Weights of a small transformer language model.
Size: 24 layers, width 128, 4 heads of 32, MLP 384 SwiGLU, vocabulary 2048, 5.66M parameters.
Architecture: RMSNorm after each block, rotary positions, biases on query, key and value.
Each number is 500 + 40 x the weight over its row's rms, rounded and kept within 0 to 999. Layers, rows and columns count from 0. Numbers have three digits each. The size before them is the row's rms in percent of the matrix's.

# layer 19 attention output (transposed), 128x128, rms 0.251, rows 20-42, columns 0-127
113:452589458461487480475551428492524485449519491493533511541542477597493481469489511464493583474537453542516531431465481433533521500521401455494506499463512540417491494553481521500495515515531481486561451422475451530568486518502550497613508527499553558456476524485552485512491563496510479465461479507435465542446461505542564488442534473443434548534425488521501507508441501485549514545497
110:553518452500531508497470533488478525498574530501507488523557517477437493535505562511526430524444595489455524528555477497439516511572492525560451493512501510431528537503446499548433512445505461448490449451488437483522503504485532478581499487491523431530445452361549447451493442529534457489529448508523505519437484493493523488519497502433477504512519512461503550563470453412457507527588
109:519560514495507464549538461487516499561429521448545517534477463429422466508424494468491472542462522591512433460529486465459488502419525544486504542472488507469493464429488483466546540568560505549546477490485436506508503517465504493440531525447548474421475509542483420508468482492515499488540554529570525553493532512504579451490484467457512515508462478433398510471440573520543537472555
108:477540469511512486526491533476492433504461514455519533511469549491548423450494486491565445571545468467396485465523470425488448481581472490432526481378531478528435527495474570427508479512495498475531542476457512527545471455497497486461511502525501438549526497460490561489446570547529571585493517535522502524541543478416428474483475525483482546445494500522519510444469517500427457504496
116:490492550442529505580465444474424465517531510517514515489517520452553460514508461495508456526483501478547513453429442494487492504421470480554442484552561469472486526488481505446488384562483508510478534475462484509475465514502488525570458499534619461450514578516528516468527453542416468539475573502502532472448556592526549445483441479442555533490478499536477482497471507479534430519475
111:528495505569504500505499474478472471545558506505554507515487479555517559531503606497476444483444565468527558529476503537446502536478563421495454504516496463486509532471503507443583561549445535493527519491595579536546535514447449476499520516552543504473567535580473481433465551469555474439439471470466530503495434506478503488522557491479467524491455457511581572483449503529484504438457
112:554452494417491532455500500473538497428467495502544538564419437476455412542531530496495506472527553553491479467529485545501458514493449530564531459495533553533524548532499428608538435566463484519526519533553468451503573437491488485470526504465599445494550527443503480546552535520516470557460536540510477549578484468533462494521513502472537512498534532492540508489504474485542544470425
113:486568510461546472444549494452493563458567517506505547556432438466494515450509494427518576499495534457470571480472497447486471509502508457486497503547489472512539442423541527577436462447453492468467569485465499501446451557458498576445473541511499485495547521511527498490490463516509551505516488535522535532439488482464522546534458489590475519595515506511447596441507436508457512469439
117:506536509476492521535525519532525449500438490501488433560538466574559526443502522489478414529566522477533468513603487500476537498430462512509605584551538540494550514491538505502514447454545529483532488496434491534482529503504496474562432502466502531506562440478495504510569496493525479476510432466526533510527486487469400587493469482623514496506498465466487530534520494505541457453587
113:497558498481421501426533526505556473489528535531468560550500440407496559452498506495546453576466438526530559496513516531469496582551455543498507482487454507518483473512497538434513460510502510528515472449469518474475524491477424565471514480477493544547472517508473530527469501440479519598494474537472447459408574521533463488475502497534427474520402552481518467561407483495459513530553
108:473530574503555421519476465441480445473474457585474573463457522569530513456468589502447526550487527496430474460477481525468542527531450506417495458501502457566482502497476543563468527537537507500548536511532498506453476583438429510408457461437571564507450487525512488503487462524541516497510472510480513454473473505516438475403521512535533482520542540504484424511468496460470465480512
108:543529491456492434502539527524552530423559471498451530399520437566575536481506461506538520496534509543515539533489484480531421550430542514591568513425504521489514503463521510448526580489512532419478474510534515451448521439421509510463472590524508516462518505489543439509490485535501522503529445439515507475497481496546445475496490407482553474441510539509477540527554556513464512542517
087:480493539436510521541391539487530553548483441537454449539448487486468506533429510481494480545486510445553542474447499428509523552499483470573525563555459472596484498461498529476539474463493441495521539573561508474516505536502410522461521479538533487549480564503507533423428539486497432445443539550526455479538473506477493473456464492508522509499522543509495470451478454526489529387489
094:591494459488438595472462582483468544454517526550525461522454497455501475519517543489524522495494573519475562604478458486476469483495442544477508470511515518505538518496485501553453504516410449529508444557466538526524497487525427484527479444469456502487447509431529503487469495482446554455486474391471507562519493430489511439482555515574463526462569509476495421524521440490455540499504
096:436548545427547490499522467540606510454513499464508512532530467598485488422525540521562487497529490548480477534518461511516471488557564457457527553482488460542486479512510491516463453489511476552553495340493467536483420487499511474566515443519505503476541515530556493460493516560480477503444433415519437500515483519497496485536527478436477584440474508472489476574485477498521511480545
082:522510451447458578500486519532566481510439540477445514455545496449525560467437480486504483450497457548513446503538520525468512505538568464491533414492455566458467540514533482511456482503561479425445531555506593549522492511528461475482496358496466442479446552563525511515537477530445558496481468458502563512492449498521426491521490510566505458469514514581464521479499515512509465446511
087:510473471519508490577441491503469464585505466455458460482471505537441515556473513505423506499447556516474535444540504467514450561457566511561392528527524480547488453521500517509499521552413513517505520476436495508415507509534516507460478499532501448520468458487555512514466516464516482540531543547478498426543506557475539494565494521486564456489599475609483480512459513495532504403440
095:453516447447473516426582494499565559438468440503498510492490470499523492502515505524509563532455494440537473536536531419477473483489424484519575511503464570431497559494531539456491507436551473531529500473536539454469425473519484445627516430522541546476487586507508523521476492584490539554503476533492456496443520458537526435522452560481481545492469528466513518453491543473477513535535
093:420631480465510520487500549470450544517515544506487527463534552521513521467492522510545477487443500531502482503508463491535452563509576490505573528473508528459464457573529507520478514472520467552561493381467463492529532533506442520531435487485461512470506449460470506424449526517420482484451483471556486481499590509498467542506505543418515599511504512462473492528517567536563504559549
076:500507560436486470552483520487487486503564477473440493498431410527507439506540573487488547522509506524530443465429566517497522482512514516470508532445517546407473514535461494566527512438536454464515448353460471537566559451436524517541569499466488496529551568490515539449424499466504520467508569452485493520459504491498481501454526456509532495512462462439477497432516461466518519531494
085:458555500538541512397511498445457555543540507493434538501536463634546544490539551527602487504525561519520480538485486503513550587530445503446473472468587518473531448504557514509504518565452520527502519440476483476536472519563522533571522490527486488497465413498534483554495471512471531506502511476498468538494539382528481477450496549446533494561483477527465458492542478467488513506487
099:424613481473485456478627554542528520496521478449481542506494500520552560429455480536549517509543487508431529457509506446485561546529476521469538527477535533453452500520550559477463498468465515526449467458417517487496463490513492501661431500481558517486477547469494452446518504523562501532474528494441457572480523521481508478477511494492495517473467489552506431502507506506542529543483
098:475514452565471453483599514542500492477474505450503541531495494519472487509479530472490520472484510498459526523514419582583395471457370475555460448567555486483526511503493486490465485522536516415517436437487439480528505528521483505467498494447506507454481528473445430542528494477502442449487479514498569542499541501517493473584502487506475564522414452486476474457557513501472512593476
# layer 19 attention value, 128x128, rms 0.299, rows 21-42, columns 0-127
111:405421513557513478535539543512567520478425463452518492500479511496493437477485505561560472504529437453470500489545425469526515531483464523447590482435488466520560475562542511453583467509432528524492523500470500481515452494528491502487446534490473502496484521560471521558450510441441543543507488502560491464466525566507494452573536427481486429494537450501496421531505595499520487443524
111:543430509473467531500498458536474517460569494473527507443512468517585522498518483522486501523452467468460526534547492465513524574545454472551528505500558500547536517480509480473605576434452537498495504488535442527474496509548517458541497523570448479452480544502499566475483454559434453445461446462511488521444544476463448576476565481509537506453507625509541485489471434495424538515451
112:499498494463512467513497499448468542455509465539502456517590491496488470541455468471523491545452518537492522500524505503452495478446527529544526519449447425416444434522531497547457532485482428476460517516419527501469529513575550538528568447501548539442499516500474517501519493534446529506476457518518553470360519447532521579522524500521523491469514398514610518578518487544490512453473
116:550501533497513456455478554555478554571498546512469501488526478485452568477550487451555493549531399516455504530491526536523451529500511529538551501498512488603569454503484460461461458512494474535495476461512528461503500468555450494482453520581458514483475481493542539528528516576516563550476490480516514543494537434518534464416517517455523455422458373521519496389538491549481503501483
116:544511501473497430457510433524493510460559519483438529523463558509487504478473494496547559504535447509426564489464550482584553495498507482515549517521539448550468530493516527421443454500587532380471534471437498477586503513492493541505477447510523480520492436459547526502524544527463460513550519524485395401533511532591483531485453495470529565511525478504465455523498461474485514506545
117:475570506514510508564510442546524524566498576571491468429550538422439495501466472458467519470586489502506425456483452559521513482536519440496489421491576446469490432506567512462520517541545550484456487458543510483486504433557497477533508538427472507516417478493516466498506463459499509450527451478482469568390492505505488524457446481479471513499516563590499481489458509471473495486454
115:490503489437466499485508525499430405512533480521545442446502487513470516475589534556553555542524529479495496538479498581534459466546491519545619491510464558498519512558495513477421530519540467484489471528521519470521491479529522518505406499429509568464464602441492522545446483437553540483513515490487458489504527467518543467535562510535507577507533566483607510543513549480535511499503
118:452495477522530454470545523479472542510481458492581466521485469502490472491528443494499486488405481462539477488516483480447452567556573529393453444582467473577507455465544566493537553511487503523482539502533514588574551503486508511485526538468520549493503506465517471488514518532451490476533536556471420482514508511435590510450507441438596500535509551485551535486434460521511558522482
116:492577499473490483493465536499471507487439436487535467480512539442532454595554512518511530457498557477535511483478543431525438508525483471480531514493590445493532619513501483554483514451517499474489528502528478456471538516514508515503507462506432500477474505583600548458492541585541538547534500520536460468518471507481542522512498452553499393510529495481504538515564531463502501495356
109:528554441530531524477487492484513511509460453410506532479550530475476516531506423561479532465501499514518482498581531459514465496472503450544533440478531474598508439475447433522486473548503530539486437502407558537441591499493529525475508456549542469504500553528514478550512523525505405544474487535483554476517509442512467469522515475521489612547520599534510545552532532467482528472437
113:469466560479502539553518491522517370506468563554507458453421552488479479566454528472539484456471435469539515516513563490458487521496468496517527449611494458558414502496424496478488485508488491504517514523517569483518463495472542558531573505515495499463518488516480545545495507447476530411477500540502593443494490552441512513537530549495502454534559549517559471439546433467524478477511
102:383517467522486477413582494430514503492478515546444521434439478493475531575493580507515510489471464568510470527384449494455539571479477533495518441565569498551514437467466529494500561529480474466463464521500498504525451508545547536579483470495467485464412522435467478528501433493457533461473496517505506543507436528545497466513526503535476541561475433507500513485520554515503495514464
093:494543541508481532497477553577523457520520477551520539488516526496510496512456470497437453476458476542444516520503519529552470481485512562500424505567588540607480413432511481491451522467543506462486561548511495475533471530519564540503534422521472484492571568529456513445479417535522515532551483512430538508537581444522500506498450484518566576487459510489533518416494503546472439511504
115:553484520432428577569460463519447471480465497519474515506478521489528464467505542487527515500526485473511493497576554477474504431551482553530515525444518449460439563470420465490454503470547493523576469493494530410452528462432494455455460555504552447441472439586569499521469479474468539483542477533491516453465497548578533533460483557507460456463519480474562434463449526476497554503503
085:495623475470559463534454539495503539460496552468470517478512477495419524488506466515451546558528505496420540447512521534478453463539482552525543577587533414457524458509525477488517436567462467490443469547461443491430571430496521564547488429528439492540441524530549513493465482533484436485519496472437517520433513496492506451478493500501563563478482468493513495482480452471522458519484
099:454557481580490529438559504511539510493495520450540518454576453517467582547455506484492540497479496504485463496435480435529570542432523460469524484537577514512485455490560519486539472533553588497402603537538502569597437518491468433584490546462503500468457538472502504472523492483556482495477500538515410513483480521518525503504471493489503491546557496518461513510462503475438514488447
102:505446503523543486499462436436452521480474496446485487570506504516513452478523501475566475446507565499488562467528490508511404474506525543579563437510538479482483537483485529511463467428497414508510475505505512490445601497458548531420522465508456476505536410496592475493425502478486472468522511437426562510484421515479549494493530509461486493543476520531556516433474427494441540536529
111:536456540546471468551474444542443479490465528513487466599500508517446468495485517494519517455561488437524524470598560492470487431525501558540541488479434486545455560452452527450467461506491508507523445504522510451510510473465455443441487491411526495456585473548543534553527537516482507503564466535520551505483470552506539528517530453556471444471475519547554375451541501463509528525529
081:511540498531498439497539456535454487535504484502464456583491595487545492492523462479478446545506482461526569512558463453525443480519496486469602502494479434527595504526491482483513493399498560555534499484532534453560588502449520481516480567521481499507514459510481521499464529492490556497511566528505534521593513555443513495519518495518465461538529556440579478450600572526477520474514
092:537435531514441522557461514577437512481501541545473422557491433490473531483476421438472466495507487466489523473522507449475456474541557565481487466518430482527412485419517448444487518442580504518500468468538470571522531533469457494524488483483522537498552454563566429428451563449510516529611502530548517506471497543503548495492457475484516484455520483515491463499436505536474512537476
113:563448522443547532590506421457430521471481555485423468533504443426508452519559495453453447452519488510517487482538484512500469421546510559560529450477472500514476554505492512449485547498502487531503481446543448512566540499470554521455481524452515471499545421505523530525451531461453474464545484555513561495472521572448574523469495507515476450515483548478508434438470399453480505511508
092:533462510422546479469514424483515513511529502471489502495513566516537515443460472453527537518465511516495506441559499433551468439514492517475451511432463553470464472502494488498449454458503550511562451521561555537582489481484467365473565404541510542477552477529498462575480536498487504525470512480491554519509490466533613520527555457466496524509494527471448453519458464569526483458561
# layer 19 attention query, 128x128, rms 0.257, rows 32-63, columns 0-127
160:490536495553524511527532488512487480510447534433502475525524480533463616404507464494548459511479562557473489414433504479395488522456492503450469513526489565522468597576454563495458534452480564527466487485527487526531511437501547458516531461558509534484461527490574480531464448522477586487527532473566544523527483502475431562521513495513517478463448547466527476448500451518525530477467
079:519495528496504544434497524522546574484452531507531588472503435544455475474508514486459515425522495472531509475473482492465441451488562537545461527486406524526486496478489463445456438487492439595428550512565523473479544526513520519531499390540558562487489467484487459471482591477446515516441450441485457501492551525464493453527567542546469555499473489484461464523579474509480545460493
074:559522472513496492554514464500511525460436507483540546486426489445557480523482468493492473643446474556476577560496507554499509514515503474533542451446486502472542520461525553547477506530477562513466438455488505537614463448546493501535543553490471470478506481536531514497495422508527500542531485545476557495573514483519594507412486525488528546476549464458594533473506520475525550508537
078:408521534512561541473493449464521515502522514422429475477519572422523523462470472601585467466497450534480478547472487475471499465497533475507469482541499535528478455579548482466535524543478472457458512487514503466475510499526407474533454453494509504481471527474517572493550471497582565445474551460579456436474449506541438490527490513448465510472446475503460523490544537437560513455448
089:490482573463491474398519561478553554494522525495500523544505507517480359454512542550597486470509561456471526555503499473500466524500532473460492456468566516464484463555463485482448476484538491541462575501514453514521457451494528502487498431488482523468427600456433472521536522515469484423477443478510515501504492541514464491498520513487486485538449488535524600443577537558468503533537
090:492507637453462530433481556442552509558450427495540458547477514473465475469478507476566538487495500467483524516459471489552473508482448456567475447545534492524440519511519496452475547504549430513418511457561500573471505501532445462479518418526489539496442579483532477526516528512509512486487493502593494528464535517477465484584483423517443491548457512520548510526559528526504539539543
085:597461568468492571482409505492524582488532530564487502523468448493519473437511427533549483536515530520469455511461444501496540513538389555519488504483501523476436515509531444554593559493477504438500509610521531504528556563546478553505576497509468513477534523514516497524499443479542528450522552497507503471453464481494491488432484527551472527572528468566542520507482446451499490507495
109:513446493505526451426460545546447547528569526496516556470449517521529441553474536498506528389540498496515494591545548507545545498558474496511495519463483473463515496551446525480550502561516410495487513560513478441473537515479469541505486567432457467513454567491448501469538549468526450465465496547545461516508486440504483442454532531497457560537450512511431550586529523505473431454513
091:491475644466516468441491526544569567507468442547503566518449501489489499437479514521507563515550501469481476516464529533414508549628518482525490534507477481499411587476456526480503512503553461521448574551503470512524496444455556501509555548544531500498498533555464452440514443531566497478514450483496491524493570533476479498531497527501515454526435469510551503489517552489547514539519
109:436486436536513446474571486529486412502436483493552498471560525483566480505513546498446545512473512482592496490567524553472526476498550496472529543487491489491482496493608537415483506512473502528549504376492513416434461521452504528489516529544451465545458499545549481494552478499464548509505437497527529471491523458570569487518494562446493498466505564498507513483531449506551569568493
100:546526499457478575526474488500466508533430511499427477486544466498530524520502405501495484425439477539556524529481463510516494507475504566529517526550484525482574498459404497572497514478463477417531542618460452527525498511555445540515463535443537444519501530509527529477517561462463518503481500549442505483445411462464557491534491487523453453479422444473437439533525496453486478459494
106:524541498503471572611511510489485559432473452545489528501535504480512562489506453455510457512495500480488519530509484512447522528473393457477498480586542489507460472406412510524484533535505522505460460410492446515537494501569439534480505389496462502567505512503489486565547459554469560497514585473521491565543439471497522508505456505513487518487513488493548539531515505526437489602525
106:457563479486449504502510517529522498475553527505557556511472460493457562511513473461524537454522493444510553497463550402532571539451492518494509440517448554461511527456513547461464515505448476500469577606507495437469458484530439443543525505462455539490473530450475519482423484428558372471476525520511435472432528501507459437445560477500532508437498499465504482474547526490464498481509
111:543501520458486516513510486476523568570561477458497444472420498511499436458484514512576504447509537528475574493514490452507464448430533441422506448479528500454595495606448537511509491424508475529478461524504551465457459449488521562560491545492599497513533477515543538432459463465503447510478535477489522475502479585480570545518513461512533490459517522525431512503516563545548481474501
096:500487492473505536489513521533475530493544527544506485455499457486530506598453484526490473445553510457506466545561510534494488621515444465591477545511553523465507466559514448484515465564554543485542347403470500490506500511481441543517453507472413447507475539478519495484538491534467505526506454529516463505550497405483483452487444479543514568480473440486462524481436512532512467507494
110:539609476465474549509441448543520484566505463448440463578444552460452571490491498514514471508511486555410529426481475525471509481465502505493484480555554505560567536531521557485526545434484483482474514578508513544567521521534567485531558494499590501467457479503493466533489454486519498517517533503432525496561472565434515563529527494475542537469435496488438543447462515512555507497461
106:449478471537473411531491428576526516509458494442435466533482567502503481461497488532539459555495552557504518510458506530443466470443546558520417489535510420548505521580506495475444461456477576567451473408482481567439519536497511467474546504504564514541519497545529523544545501539485542479510546479513547515524495463490505504536431535542512535516541438427441493415490501516539539517495
089:472491474523455448460542518482530542454437472482594548496451465565511467466517498511455525537461606482448552457440449512532499505509519476548452486442509517478590532480490476547504478508536527547479484447494536537513577485477480499499516589491458482563426447484503431425494498512456446480476532518523532546537561512490519439513515528576503476514544475432538532486474561543463578560537
086:443478496493512575553432508495497459489447497508410518549504547482531483453508476567505529589567436608531441571519526490508489475536504500425552530502545516437529496480530518454568566476450509489484431502432478493484454507560540577508508507470543482458515571493510558528473449503539466497509553506541488516520439498521460530553496500419528510450460519508529511447518447448532492476434
090:518497541489453515481575464474477545480475457484562521452517455507445493519478533466467467387465519494481540465437441504550467532448503507560446511599537532530406445523509459561453458507498473561486614531492493467517560434486496442480521445509509480541453489437528480499490541507499516462516456459545552479503552502452492499492500490508457525579474472439416474501513545496475555557535
074:512489451491480483523550457593438493399512552546519456449512509505501460480539501455449433458488520526538513538480553560537470503534553516478516504454515497493550538538463553508518565479515487490545434443488564515526505499445484542448457527478542510515457422573581555526484474521470453539559469518466563500556531508490532481474497512584488534520520507520453440516541521536427542619507
078:467502425510506472465569542547482505507511504491493455471546490552481413575544503534490407448442566483515538543476502470502570548540501619464480531501464473540504430494424488494553559524486519504538525532514521492543530515473487528497567432564464453503440505500528469402476542490425555445452485563495522502468486503474501517496517507548482470538487463504449551573451451546471476517483
088:418495486452495472510503505520571526550487486497510512545509520506578443397466558598546503638529543550516495475513526578520534448534516529448507518504513429544490479503534476494460456461434505520548466445458440540509457540503515538475556507510524467449573528557495488481446418548506482460549449483525533523511464529568506534482522508500524508501543488505554465525459468525569501541463
091:519519409497524561592519445483475484521486495535510533447559517497514521554489475440417457452416457526508564473563534491475504521472486451449571498541509470450478505427574473573482571525444511452583456512502460398527449473499536501444472505436494511500510473523529559525517497506508409559552507505463549505493525499509499504457447498490524486452497466504468403479527511475502485501456
081:528450470491500501593424539563477542447573547512558455480486489516560472527518533522453394501526495538526491525499540541537452578459562502471493501480432443491516507556444591488473545527556513471567461584467522506526548470499514535494526507469542476471501474521485540497497528508533433486419532524535547438472541534502460493444511468482537501515485505535483543617529527571486489526522
087:478501583516472508495493440414445497481484493527541480548468434570531473413546518487566497482445502500515448542471495439449487541577394492511521513510555474537469479451447575443506507442537555460526518516568458491494485498492458521548544476592472546484574430502476538491496546553502502512539528517533490517516382491450494539436454524526505535439488507484542525470478512499498479497482
116:553554424541476492484486441527511519549470517494465438526511461506458520450518473426567478436507527553488476422485419505492527535516484590433479461542535521490541607500455535499481502448456490526503565546473494551540492495501570452526464501530520513459482508468522486525381471515471456534537515490510511468513538503549510506476506576613464508496484555536587494478491481452482464482439
096:450505456540558492556531435500537466480489497521453479512560483451491430460476539521434531494516508490445499549476579571520501525538470512506504508520533488469470467476515467518537498551509473542526534532503504550506407476466407465571471484505348576487533546486460539524471520488499476475543530529483409500534482537497524467487581536490493527515420419513464459503526511457409470483473
104:530486484502447512548411501556474491499483581475549585476546547501540547460566460547496498479574526495506527401492482554427447490489536456407541456508523503495530547492519497497504521522487511486474432533445494560526466558499514526518431543513520522456461378522490479601545521517465494559543514514526519519506466488435537539594454526479513518540509454500515503494539505463450543482520
095:522530497512413552518545509477540523476507491493484446570557479429498509495539564517484518546477537456510528505531546505461551493500521442399551490559513487482501495485559484510488511455535540454471457428476491511521471488406506570454506505571467538513454523495515484462388535467507465500544498488531458512465458479541421489481432557470560489469510457572646469493513523487497524541496
092:549485481492443507483496456473491492529497508492540454528494468471469515464486460420529468413489456448498585439512588482500524537424562509486464561493495538510394484492465545472459528487490522501519501445541519515503527443525470458541537504539501477464492503522619504556459417482537505491567504429528510554459549464516503537505469490565513462508500444504504462459529547405535604528484
113:527520457497492532577440516564532475445400526501463493553524524531479574477494463482485512474521501477546550382490462460473528468467515487440468518513503510515498580540467504532461589519481519442553524497477406574494488504556564472463420502497474487416528508518521476473479502505497562536480492468481517459459489472480499527526478495466510439513419457468541464473564453431455596495510
# layer 19 attention key, 128x128, rms 0.278, rows 32-63, columns 0-127
095:501463460488479484458434474523494517530506487518465538501523539492431453531460490457514575446540523464544441502503578474524552566491520473511438529477549471452568453511591548487482496493557553503554563537496536505459528470521458515435469524498490539468426514479414525461536483526477489549496427504479469438442512487554518357524553530446469447476499465546459507458430524512488483509495
106:470458461443497444529482560504490506498495503501523500451404462507494534503460427501432562504495491440553491523511527475553569575523518480530490429504492487487518537507556488502542497516490539550605550570561487471492538571469512530501538518559545412526520490516459519559500528563516475550449495494515520465437502540510539461582464571496438485450550437502442536488484470545431509468555
090:504471546508528480536504510504456472446360547491571496463461519471566544539499437469519528543491507512460490559567456492469515504504508486562507452476537469390509515477502480482518501521503461448533514454496479501482459450519477530475539505557428493504481488458532565509514496489450561517463435454495576486532538493469428459544540506526447556541560584504494538430562515512406467547533
078:481509429502486469451493489477490456548554497498425531547477580509560522498493465565515486493504495498535568475524557546524491515508453476517510471501529502499514448441468557474419405478500460581418455579459525479501551411450556539551503460387533551537512491523542514488503538470543462467468504510445495539471481506490479468483526539575501486501530492508531435574486520502413545542527
085:449442511493454532486476579443527563506504489428471437446531576481551452480505569522546483484539517560553525427526487468523546445459497507475416522477544483501468520430466466498462484492555502487521474534592507442544552513488530475512494484424437499523423488566511513550488565517548557449507486479450503531479491482540462507497468481469427510486552524495572513517480494446524454397497
078:481447598457445503494514527491445506533505519470532434470531560548583463503484498553513497452522522477589542461491498452558496502514470474499455501574495429480486548407491496470433480528492500530519500553503427445434477489547499447529450512440559519468541491493495529503469507493470455473560454512533516570505541537511435579585501517471453584529487550450508476469511541544472544458542
077:444505519477490455554543567519489535529542525481518491473547512523515475561466516513484493441466556574489525409503536501501525415584450524490452456498454500533470465507510469555459471489461459434493487539543498446501514477558548460551584491432504468433523468547549475545449498452518473481427534549479498462515457488453424523489499525491486526486483405472466444454453550455566454429479
086:426463516437452524568441581519560488414466551535531516577517532484541463515482486595562494525455520470473470507481514533502538476492532491580394501484493464515484459490494504415505531492482510481494523482586504516525502499437544517458537444513480421600450548543478472534534492462537520523505480563530488495488493524450480503511510506532520530481539543557560522523536414498458421514479
089:504546558492447452524547527485545440491439488489483548505484498472519510524461486513557510470436442476504536484460520493463499620498531438473504509524528488425527476466525528471398496521519584572506478482448473507491497508518520415499511556471513483505510508483485540448443443528485489493570499536494554522453590496522438513566499472495554450470479506510571431448484567558559502409446
081:515465519496484475489469541517553401475438477506546542430469554479474479485474541568477444515480485480497522452466446489500531535404512520470452471530566538559532420521494524448452547498461501566459514483440573487449505510498546558531478481573517446449476493500433460462585472515498571505513520454561473532481479514521548531608511531481446527479492480497527472505515515508610480529484
099:512527558554470563521532454484630480509477455433409458497562499525477458502509499458502500579521543504540452494513510526465469497449490444510447488486549543523510439509525536443472493474503488451463497521496569506457517441526514549407486409499515462542521533543498497438572524444493457508450537545500475440434451490499481470496501511462534403479444497557493435430474492499500538521483
095:529515528433518501585472502452548558491507452419492575466504482500519544488523534506564480564506514478491481532496425470522505480491469498469479474453527524439462584507525548521472539527505517551447483475434559483507519470530527528600434479482540511453505530408457485502533535568501448568504493411418531510537546470559478473533488522589508550538524502503547572517483558497525486512564
097:502501525493542510524497506535448529521563519522441475444497537501544480595466540434471511420500513458442586498531569425523501493500471534453508514492429536525543482473520503508540513505525522492467510505420533486474462532466403495436478517404499506510537492514427430412471481494471465454470500541533448501533564500522428402456517497454501467473526536582514465548525452477535455507482
090:597542549445502517489531468511482522548527427521507435527489544564549535539504438441555489434523533526555556534447478484502514465476485492485511541518386530540535553468480485484514462482544499586532456477496477548413485530497531532508518534497534449441425496504510517467475497495422462497430564506449522493553461569501509583480474524488583518499457545538465493502476506572449514514471
097:496547481487527537554510499543550570474551438519503481487560468433504493571455555503489579506564560477520520488543538537521483577514460494519441513489522512428516488539465507591482483497547555511491533566517527552458553528495507488522486497428468492480505567486465501507533493515440547461544482490470509463492513499496453395527466515572561638540471476529488476494420423467489507465492
093:512448492433438463554521523526489584542503562536466492564494485509543489526502530469580499546520476526521523460556533504429490507527530467526572500473482508418526424495434510528544502480535424497501468423502443566473512524473475475407490493482515515518476574566556523477460435473460505551505493540553567482461432472486537608483517473507508464480486534535532539466544574514472530487547
123:471472496528484520469518540452481517457469541434554530442403462474487475478581417474434551557491507488493479406516530519470540531522457566526500508470522447489570523475574528523461561468510524598503506465453454524585481471508495456400502466511506511468457494495505490499539479455513568534512389496436476484488579442516544464474494476523469525510452494515462441529495459525499509490529
080:525465508471571507535477612497560504464504451547538442446483557532507537499439528571470521442503491533482505502517515512554500501474478509494507452582478458461508508442522540515477487505453500447547497521509478430514515482466471454436442450476455496497510464473518525482457472491473450510516370579458535493482533513536534456491612487475433429531519506577540445517493537475505561503575
074:498516425547437486532505458565458475471545485584489424540499468439530531500522481413539488527541488497491498448513501549501461499487529491560527507512492520563464469597503499563509482498531472477465464533501483593528449487487526552518586451497423467552441514429445465490554432502500560449503517533440480465554467488477548394444438498529495464430515483509509528502506508470537516508454
071:502514490503539540491532605461546593527466467466461462445516549545544452525433559584493463433518447495528530495509506519501509429474504506544431408488573497531537530428506474475508495544499506496542435407520503433520509522481501484496427458430473448499506553540525490449490492466547489462558430566463546530450473487525473513534531483540456521508468521523525493515466581493501500459553
080:526463526463486508471439485509517484518546440513522495612548495512436454457572511452505454610492505474453439485468475463544557507515452495536495567473464510514481530516518473439516506455509524564452461508481520531487494585499515525528560534516481524489421440470469414580550496535534506569534495504498506483451491505585582506452467498484519506465472512430559511497454505492578453523430
081:537491594464460476438468551528548511470469463515498514524548502489516519510521521587546544565483503493578471510534469601504470467526492524485463463408514503467453519454510441539467546483598471453473484511483438550456457492526467474445444488588449437571503544541473445550512510415512492516562510500550508562479458461500510462464500462497452478417476530505527482498563496464531496512491
094:596439525483504448499475455514505475510496529537488466565529481508488537403582507455505494477528485543460469454558448550414492592563520548491506515499493441462568557471545517487531454501535449528498513554506547505493500472498484558543548490513522514454510574458464462471487491562524499531521548466531512453563486447542435521405486456490496440508488471538468617480490478518476510434507
077:498486522534499464499504425513483489519514499569542416543492501443545550496467448459426523576528493501489486483555430472459489564477516560529503516473431503497478501555540504497570606478452565552472512584513514490509452545530518535562498581480493502508448487483514503534514530521512526442468533515473550515576559470468572434431522468533508515560535479452548532476501433440467461544459
090:544472556457565521521467531496520526469458537504558579574515515469540460440496503520528496579458485499518438524437461517549481495422518545521535483477477475503539498481474504453454470557484500471525484498517542553549483524500511506485465536624495490439487570485466460499458496560485559522485478407534462515559464445503528513469442509488484461385522531521488509459525444547585468580464
084:434563514499487462413537552520502516524532494466500510414552511611485543499451533519476541387509551601532521507521495526573501456509504520479392492541568530543562486495489474514497481528469521428492524549494519480448458509507452488531486541500508524491522552502514518460506505515507481483481523524519437474540526541467400548508517502462496548560488453491382542484524544460552514467515
096:528537499501514480547473411537423487479423529467539430500543468521517470460535465467500489430504529537514480539597455511557532513554494581500460485521471473465469520484464511470482536433416451545541549448518569423509478511485489489520548546530550513427517502507609584506477535508449537467536465507521438429525504522528530495517478548549448459470502516468473447543539521436514501525485
094:458476507504515540488536439579439504479535518572500475512486456496510430545516483519429456457471540510419424457490566537503511551522497577542421468525534473523524507461507476501527525527507535536490482473423542517424481467465464531511495506461488538430522487475453454580555493485527531458550511586475487551515502433535530459493556471533522568495485491477444524562520487407460414469469
098:496479479452496470514481515539419543530527493536589553547454521494486492407587534503512478457506535502512462510473463563479380480470489543499461548492492425532507552523513449499473460527512516514529531513460491478491533539472533508471445546535471506430450432542512512554601467542426500556578511563536542518548496453479496535566447477459485491530536492543576515523469516440538474516531
099:491495535487479468451536517452510547532521407465514503537434477425532467494538511469502490499572444508489485525523482495514471509446494482450515504499519491533507587555443522522498547425557468456400520402516436529451431525549488491507593453476561577539494469441519507462395483499509467478503500491465445517479537495515508481492516531564559540480468448528499462417469472470552468450512
099:520514525462427556455595499482512468466487526532542481488478491506515478461446534527524461492516530426548509518551462536508477531482477511500479492445502494584487475532479437548515570513495532499495541515511467468434428513567480523516470542477511455587465513601519502550503486494510530497546490515551519467494498460565490490517448534558508528509448502441538479452515485461552620654468
089:564410482474505452497496515507539524418527428493566493518500520517461558509523524448490532476548452427615530502576519483477465468541476513490546502492462496549504526492522532468468568539484457507523490501540534519499543565457487483450443497453517487531579453511464454428546531499463550468482489463545546560470461554501558418554447553510488534511518480528533514449501469493539592524572